Weights of a small transformer language model.
Architecture: RMSNorm before each block, no position embeddings, biases, tied embeddings, ALiBi.
Each number is 500 + 40 x the weight over its row's rms, rounded and kept within 0 to 999. Layers, rows and columns count from 0. Numbers have three digits each. The size before them is the row's rms in percent of the matrix's.

# up: layer 3 MLP up, 1280x320, rms 0.0397, rows 1225-1279, columns 192-255
# down: layer 3 MLP down (transposed), 1280x320, rms 0.0344, rows 1225-1279, columns 192-255
up1225 102:482518490518467482564531517461525480501467550436526498494512514573399535457532539532555470483466491524468483444496581471433510443435489558490526548560512470550462506470509524534484533476541423
down1225 108:510444481494450490561450438541462491502469536441459510462444479522502471521464545456468494533391511513432502474471442543581486486453536436468505489521489560466461522544476537433571463512528565
up1226 107:496497473504464457494579507493538451494485455447469426547499505548494536502474516412498415449613483588444510538437477529496527549528558522480529484536546486585469513524515572497512489454405491
down1226 107:457466512483493441472469550473478541419523440547473473479488557500437569592524505474514428503487511506493464525542451566557444433480601587484508464470543508505578467493528449473517454487438414
up1227 097:496522445492408512509494556444534435517482476440461397512481477509430508479599515525515443493506467568586537465560522503453497504530499577476487517502504525539494516544508504501528592500502516
down1227 098:483442483430539550467454508529484498469480444481490555519466502509549512469488541389520459500467504495477458547576587543475501397500490414507495493554461467484453424438455522422558461539530455
up1228 100:429446498466486450494453471453476484494520457450577505505483481472471470540474597497558452505509491618471469588479417527468562531496548480501484493595477519555517551587453525507511513521480487
down1228 101:572480535446559507469518445441513490497503515544523506469450481476467475512504498545455542439469468469458561458526471483527499534482510509487500536463516565524485529493480545487492505496515609
up1229 110:550512541532487448411474522550528488514500406491562528488516478525508443528504500525550495533517520516490451457508528449509529475562556584467487564538434507419468429459423507474519535505484500
down1229 112:526480428501574468458533537491486555410458585532522528497501496496431530566432516487460471524535506534471517403494516532391484503512466463623481453513524503491515518479479544479501515503507532
up1230 104:470506525473426486500506523484491502485480461502529515435538472479433533543496586423495500483521536554536482453436542556494415514478491578454530504491483593553472484554539461493549566468467509
down1230 107:520588457546476534522542483554456544484474595507460477501517524539550550566471491523514532529561513434509518486436497463525487486564513440545423570506521513520510438464488461500545499485510464
up1231 104:425500503417491457482531498473561519511451501471438533517488355402443466468571502491573512513510477452477540572520472496479503459545494540472506573472507483565470544470478461445508520520471552
down1231 110:502539543549489548533478502459438485489407498600565512511476440491416522444549538527505544521485547473435475504533497449468487486476474503486575509493543484543506553544564509513509461473517549
up1232 102:538473504542498457573531499505562461535508500528584523553560448557465517480551481475555473453555548599466540486513441497507504491572505558461520532559543543488441487508493600489458477489514490
down1232 103:457480491557454480573375478530479586532475449492493523533447491483554419554531459483532454499557472485505490558405473470480474535525431438534578425527476513536513558501473503489583536473467507
up1233 106:521461466512505492520512508554552514515494540504517555549540412509480569540562449544510456515620474527448478514489529530428481546512475471451509553536556463474502489527531490481442544511486541
down1233 107:556466485443474496589541480484437521443509476604561525506477504515467546539462551527422482539553510507477560469510548536491576526520481567462493506525538605553481550499523461505574509465501466
up1234 089:461507539509517447498531510501520439486553384445509464542462501494478514439493510441482503498490528516460469555467445530477491480541541537440559540488474443612588546499465505557458528445497523
down1234 094:584410494497581581472539492507491535462471460421484500459471513546459512494471434562407447505409543504550558501386624481532542450553502497490448479498469524499547514608482449465550451421565511
up1235 074:461385468492540492493480500514507533458511517503492457507509525576501537535532524477492518505495473465443475587411493541487356486514495482433607483466517493421560517530472486615503496510482469
down1235 045:534525495536486551457529516516538445493468528523516511531465530486452493462499430555515609464513511505475542536577474448562511493502470442466412478546455436540465544428464549508530476485519499
up1236 094:527539530542530423574436492537523458510470476497560511579519454483463456465513518424537585531461566508488518473489447521494521474515528499525491494547480449514520477564470524495556484454472506
down1236 094:549541509493517577458473440488506484542469568498481556542506520451552501461533494511481498463556453457553507494457588549459487492535551521410508492514498549526500518482587507521476467570520572
up1237 075:486493480465435458510552576532521537522548503455566501499498459550463592438536614487503546552539441532415485511468426460467489444545488494462526470456526528547458529473441497460476526468488467
down1237 083:455475513532452432471528569523555518540514513474539530540521471550480600470529597475532529520532471498461461535495456460518510520506552469481524505481552529517536545521465550496476519521453451
up1238 068:473428493502535432476583554487558506511478488473523483491513453561473480503578590474527493587508560530425494567523443478413434518545538535466546571482515545528523501495435527449520505484427457
down1238 062:450474489504487446498484533527577525568485500505540484501527495510464593467536555504536470536521509550433429524480465481476468498511558484515524557498519539531542491512467532489486528520403468
up1239 100:467507489442476450522541529484516439502468465428464448486528494439477542483498486476491491499535504529507474540544480510456534449578478547487524487519517460524532446489504531464531581534453521
down1239 100:460510572466542505528523542437479493525447538518593594530519512477500524533496509413491510486528527478478462461478463559511467471505453456526496595485488540446475540485450538431546534592502486
up1240 093:506525536482441493437532531560583555520556525462527562500564540508496511473554491508453598589501477547465487507496467469495454466539555476506505488500476381472473523493463543538511477502500536
down1240 064:497457484514519495591548470477450492543580520551558432524538416456499457432467460466552504441449487470488444542563510562471549537465561494482560525541509514465444465515520505430417496486553484
up1241 094:468514499506482464500520542579517497532468515508511501560584506461470530518540497460496487475450514484541504556448482439464533470481531544478526541562506448528535539530524489500529503468462472
down1241 095:488450532476480532463480461551475540425570486499513430514471462506496436477507527536487486459498450437520525523529475533580563432480492470476472528539463522465514464470508445486481479559515462
up1242 101:482392514559514489529528535455489490534468590462535514490499492484512487531499522487515500492573466533470476547513409583494476557506526472449557532434499520551484502510486539542523534477517511
down1242 101:533548513517419512470523490475435502459575556493575489507492533533522524567500495506492519526480504431560516508471512552509446526486437474521470497550490495443504412456451417507536578510456457
up1243 104:510511482509540481510527517543547411509406488530567490446535468524418452504521586511458514462482438468534501476432521464486519509535514505389545466531479533547445440454481435529463492536544511
down1243 107:538530484488548413534459565553459471433501449421533490449434502495482386461528495548418475470449494490551539439558532547538481458540508517567532447543458538514478453454527544450494410526495552
up1244 095:492521458452450491557515536535507450529540555517465444551519479518481625520548578487428410494595460530476507496527510473420398491498502432548527447505555531501476471490475473541490501468479544
down1244 098:435555465544495441497483528469518495485470502469559500452486601486478463513499448415499557555492483440492497497438454520491530477512422499445514513486524508446461487533508450515470510519536508
up1245 107:483407467532449462514518508440511592552546504464479467440615547487486469484481521411497540567485474548521458514470537428487439522575472501487508516456450522498509493568516513485478568432512507
down1245 108:437541518607517504482498457512460527484471555528476434482493426503447573515496546557543503471442574533580499498505486487493498543560446410423507490524550546536494467483454455435506548500522530
up1246 106:482463534461388432448432504441489500500484499500530456467476450477479438495495563494493480463493537546439482499470544535488513559500477572474546533504505439463585543524564509479468458527416495
down1246 105:454473502466451428515568492527526575541519540492501449493498531484571484500485489434440518575506489457443518508485564538494531445457535509521520542469510495497579496568550488540484466437492538
up1247 096:462486483520456487561459530528536464537462491485526492565572494453482559466568477521537536493477519506465497502488517540509492529480501509483543544561488402478482428498516483576502541567453450
down1247 099:474544473519450621446509488481469588523503494514532514513491522509493432509505527472529476518487463464489462527528508546423498491539490534508489457480541492453529472469488500470484456452455521
up1248 099:448435475459504449592563490577511486524488498546593515487560482518488504439504576572487540559532494568517470529472500537472531447487483481521540521522505547445533487548540557514452451526472465
down1248 095:459504521530469467501474482435412536481569511452440535565465501497562494429446447526531491475507500557497477505459452502551477496545502467493446551471500460491493518506503491544474464564513548
up1249 097:502524452503513430495498508472541471532504493505557426425498426512547460492514512512467519453539576502459442511469500535471540486520507545434522510495514491535549470458511447537474527484465521
down1249 101:492531429565457527473424491538485468477584518486516462449476469468461516513542602521497464535516529501523487511527477538522540588484503517538460453478470453486438519518503494527501567515494471
up1250 101:535464527404534462482540590477515502543506416498574488537548459514474516514496619549443537573486481476452431488490512522541496460454515472426516451513511582489537412503561548489469500558526447
down1250 106:519494520462543485499554494471501557469581513536579515455478525503477482520535497443503562529523568508447498552545546505522502498490450573547429532530439500525497530531398555507477518486556483
up1251 086:495494552505543500450428535465522472541549502559524463536478470470487518465484499467514543587640452548550520530457521475506499470507562499504525600431457489491521495459493574459551533547404404
down1251 087:474462528542507514489556467489580533469472497444575516418478539490573432511467551432463447463476480442453488514503462516514526470471507516447458599417552566480459479514503430569496483448570491
up1252 097:458553445538429480522417516590509451540518537485517547537518479440486505466482476478443505493529466496531536457518446462450502473530545523422500460571499444553500405489369581423569511512507495
down1252 095:510482458481535594478453439520475487509567487511546612437538436512551498550479538548552543560512513515537471566481479534577446533404502497526475456525455482524540520544558523513541536515447563
up1253 098:519502524518468486493545488535537506520440490511464470473517462455487516420539528450543462469531497502524467466490484498496535550559604515510560497493582467530550433505543441520512458526496486
down1253 094:464516493435519490480528449535489523532463471517622503468487598529547556504468410525499472531475532505519504483515584546464426539600524543409512490464481534456528450499528450482504517457442553
up1254 103:471522461434466494485442470487600457496483435481577522518493508525455483513510503462420425521507533555481381448435494408432464554535514525466502511536531453484468477476445462495453527513416509
down1254 103:505447479427505529521506538457529506489504486492433500505578560497556539495498513485547468456470440519535518530476495536530568534518560466531484455460496482488500491477478446449545464523547403
up1255 077:496513467527496445538448561429532496526461461479564538512506477513486522500563536465593546564509535504448491544432445487455459434525529485442525576482536463533569522462396524526485550508455455
down1255 102:430466500512435419527486541542558494553487467496556534499491471559473560479574551453512534510531453526436487579440451486499449518511549509461509537512557483554528529495420558513497535508440440
up1256 101:488471526477454495488578532501515436518476461525508409470528458477528580411558531408452507469500543541505485538478491537502475558486537515453546506520554469558501534472499495513483482486501488
down1256 100:487554540438490521497585470534553524496456525410525443494498464476494520489541490522436474482487487542569525471471450519493534487529522466445502507569444413433459460507483489548522419522485478
up1257 100:528475487553474456570531529515481455451476486518571406523496446557460571445505507557533492496549480492521426503447521486375503523487524555483490558544504516512425511490409440519521515480481476
down1257 112:473480552531425439535489477509482516561443472593530510444426512473500500502465509495485606510575525556493428503430472462506457563603531441537473465472472486507464518526482471482459485495480423
up1258 094:555557482457519433556507514421495465509482474523556488458562466508483520515500471480499520467483481517485499452490525536414462505540543525450501507574470445494478438471440477494461480475415497
down1258 096:454471460546475525502532464519454475481467474541515532456494570552521409535582567488508517477497540464490366556507488466526497485490449484481518462441545508517478549437461510542517455511496516
up1259 104:426471493461474489491477493488585516456522433473547482583524531579445476453548484511445526503567505514531506499508528561507508522474521541477526605542536486503546546455524499512510517480467570
down1259 099:538497556438523579465482523494475535541482526513524491498577456534514464533434494574485488493556485499502490498504566469471520484419471501442489543495459580432493483462521539500486501481520453
up1260 104:527558501461508486458553527449483477560518431502463510509461481572503512469466509525534542536465461526497499464478567442513503551550497489438539514513519501479497495471483630487483569510498502
down1260 114:528512494526499539469488479522534494517585484415561547517393490481527456460534480524508583526469496502502470450464586461450436589526522497460435433512465456547460568522423517443469567462504525
up1261 097:493515563430454486582491534545513525526493539482505489493481496471468530417551490463506507474509484542492503538523463548491521470516485506526518485524532472517504531517495590590495582547421499
down1261 085:505521483435509450465574467475459532523492434435480449501502459463491504430412549485459477558487586496500538505508504546414472426587518523470507393498506530481455531518512472503525493475479537
up1262 092:407499510459562497448439485507541449510474488503523501507454487504501430469529475524572528452449461506480472412490526460488525441553506545488457582538534539524533528425492517478513482487419501
down1262 094:560574533504532548514510522574505513430597501471476535467458553524534518508508547473442503608544578478446555552497503512513462516490489490488474448535460475476512502551507494488467493520562496
up1263 098:530471510459512505508522524474544462554530534568501499433507448505489560550502484491455537490482518494460465503422519483445500510496513482473507519500506465553552478470514460537445527478499502
down1263 102:559434457518421536490468470461523571478486476484550474540528542533523484510513569449451442576415474477543538468436475460510442539467511434528450456538557536540472524528522550471473497504523519
up1264 099:477535549520564507456470509558560505544527515526448523512536460466464489521486586416461528507485492496488460536446502524491491445471533479500517527514462497508461502457510467571481513472440516
down1264 099:507605483507446475510451597527457593543466526437510524491495436533443537500488409518424505512528521462494517471489518463524547497429572487520444547509536452480474508481531511458510455451424523
up1265 097:511505520478428498523533562553490472556504465379495461493452499497518512455552471499501475537650540552545489540511461566446454479544462546475571464505450479434509452503502457419541549540432549
down1265 097:516526530487487485457513444494509519477527462504489490445490586472435520521447492498446490469429581471444472557549560484434474485489482544557442447577495531554410552491500531460482526476508541
up1266 100:553453494477435452500529497513507503540457527543557482466535460465502546520529519488487482538577490530501486440546473497435512521548555522464478541457469474452576398531497524473437505429535442
down1266 097:523485474490533517459560522496565494552452514483461415447455499494556529506508465488520474440472560455513498549517442524503543448520435535524531534524520488465477518429476518547502498524468487
up1267 095:403496508486425464509582562504510469545538415495477553498492449439475549464536489472481504511544492520526503573510420507483523553488532476428538472513443462612519482559476427497553492508450480
down1267 099:504517554511548459515577563546485482494533512446470454476589521498550519445517509514514564624443521495450538477512472504468470590497447511587432463473442476459513483540486486537590510446580548
up1268 097:527498434524486465470484493479558587473516516472519392521533490499511504472565475471426487449519503496481478482436438460428466467515550498469530533506580462494497480466431481535493568534476519
down1268 101:505470478422477567508518513507480458518452420519559524483493494516559547568525510524443491398499493493546470440460462488448480533446485488392499543429512505502579484444504510466521496520483455
up1269 097:528488501511508494423477550493537564539475485489518415528567489508528509487494509481557511547484548462527495506522540500461507397541534515427477505454588525491510448487536519456514540573488459
down1269 096:443528514534581548482543454468452474471501536481596548504470554547517426483573520500494522472564582559498495518515369491481558531421574515490578525470555477442491463547490496482409548513478574
up1270 099:419408477438505459536474512435550509484519485522555546539522472467435463504508531462495566539500489508494467499480515508513542509473482534432466504523526504469523525539435462502464519467497393
down1270 093:495448510539588502476483437375502474453494463550492453493525437531554577488459448524462480500464424513582592583475493461523480433447556495503482531482492491558544450525573473496523478518482498
up1271 102:503502556532494453523523475485498462502510491536533495440528506431528521532485491469562493459520434604420503548538502564395468560486539564434516496482475450578522454499466503502475508493473523
down1271 102:576490426539548514529511449480512572474522503539477481456512529550427471511490481536477484477495459482494526397426523494485529555558527487528517461503510550470463484546527563550490502535557524
up1272 102:454476456551439489483536511492548474547411530486420516429504471560500518516568523478480489515497453494454423436440531474458470505534451459526540508524515534431433504541463557483481556570506539
down1272 106:458394504476559498548509496464504515475499503568487507475512570464470516503570492459425521436450443467369483428483547504494491482552452534533514553487563505431491478505564530488457485579464548
up1273 100:415475495471426525520520528479486460498534495501493487544534467511479513465491504503526523479508454540427555543498554421487535525509532545476538524541509526584479570535399584500518506470472518
down1273 107:513444466452538495563463483512499491563482610473517500579474489525428457534490467446437491519542474532479430491514549500468468525460483488526483593543465433488545450495448431510527527469492450
up1274 105:464453488509481470495556536521482537512516487497532511496500486499468448494600540512470477544479480556521485526553454543441475522536573515485520490535535521570568491557504503431492517495452496
down1274 103:504517484450499463585566550525444603496574494491503493493502467546514415488517524518476491468451486574524570530506475482401519488521474501526522508536520508458492516562553447514452525512468481
up1275 102:504541601441451475513503536508528503517474497509591432464511464497510504465516512454502505551557553515548425480455516480458473526464523563506499511469458476542392525461551499433542514438467498
down1275 106:483527494415563550497493485477487493468478523516497555495486586565540588502545500539531480527492513511433475495507473474522585447505451493489480515539441567475504536475516480549482412474550451
up1276 103:500470479473513456431491538526501478517432417442474536475515434477500519518510494547521517486487425497480497516533537577490505435488512499454597515558502499560467381471515464434532504541462550
down1276 105:472586565492433556511463491565459539536451540593501475446515509490569491510492509526486523541581547500443499531478501478499520462570465523496512462490461459503510578496511507496475537491511464
up1277 099:482487445554512459479486510511561540514475507435513480535550450523510522526526503464546460469515472587489448552500478467472529503513576593479543543465490489465496445435491478498526495512495543
down1277 099:554651511456414528479449495362484517499575521530560487452440529517557525577544460457494492467519489501515552471508474534462517446532448521461506416500540463513469529540420550506515496446586489
up1278 102:536451393526467445580537507531524476505450458531528487465476455548457538523545531506528468473479480499433464476463479552406542477526460489462569539465515507488428443467495484473526570560511542
down1278 107:515532540434437508465495478543482503480501499512491416602518512564536580564533480501466471501451523518551591476524503496494499530468530481434501530422511555488517533494498479497423547481481477
up1279 097:489481414546441495509511475465521545516465506500542489474478444441479426492443549536512501482517506533504537525553529548457505482502472591571569501507524484509459512515482545509454467513488485
down1279 099:548539471497610447483463524507592409447443467507460501497516436474520496480491515535505401536465472476474485466445437430544489425509513545456490525468557509498505467447452505496510529516540491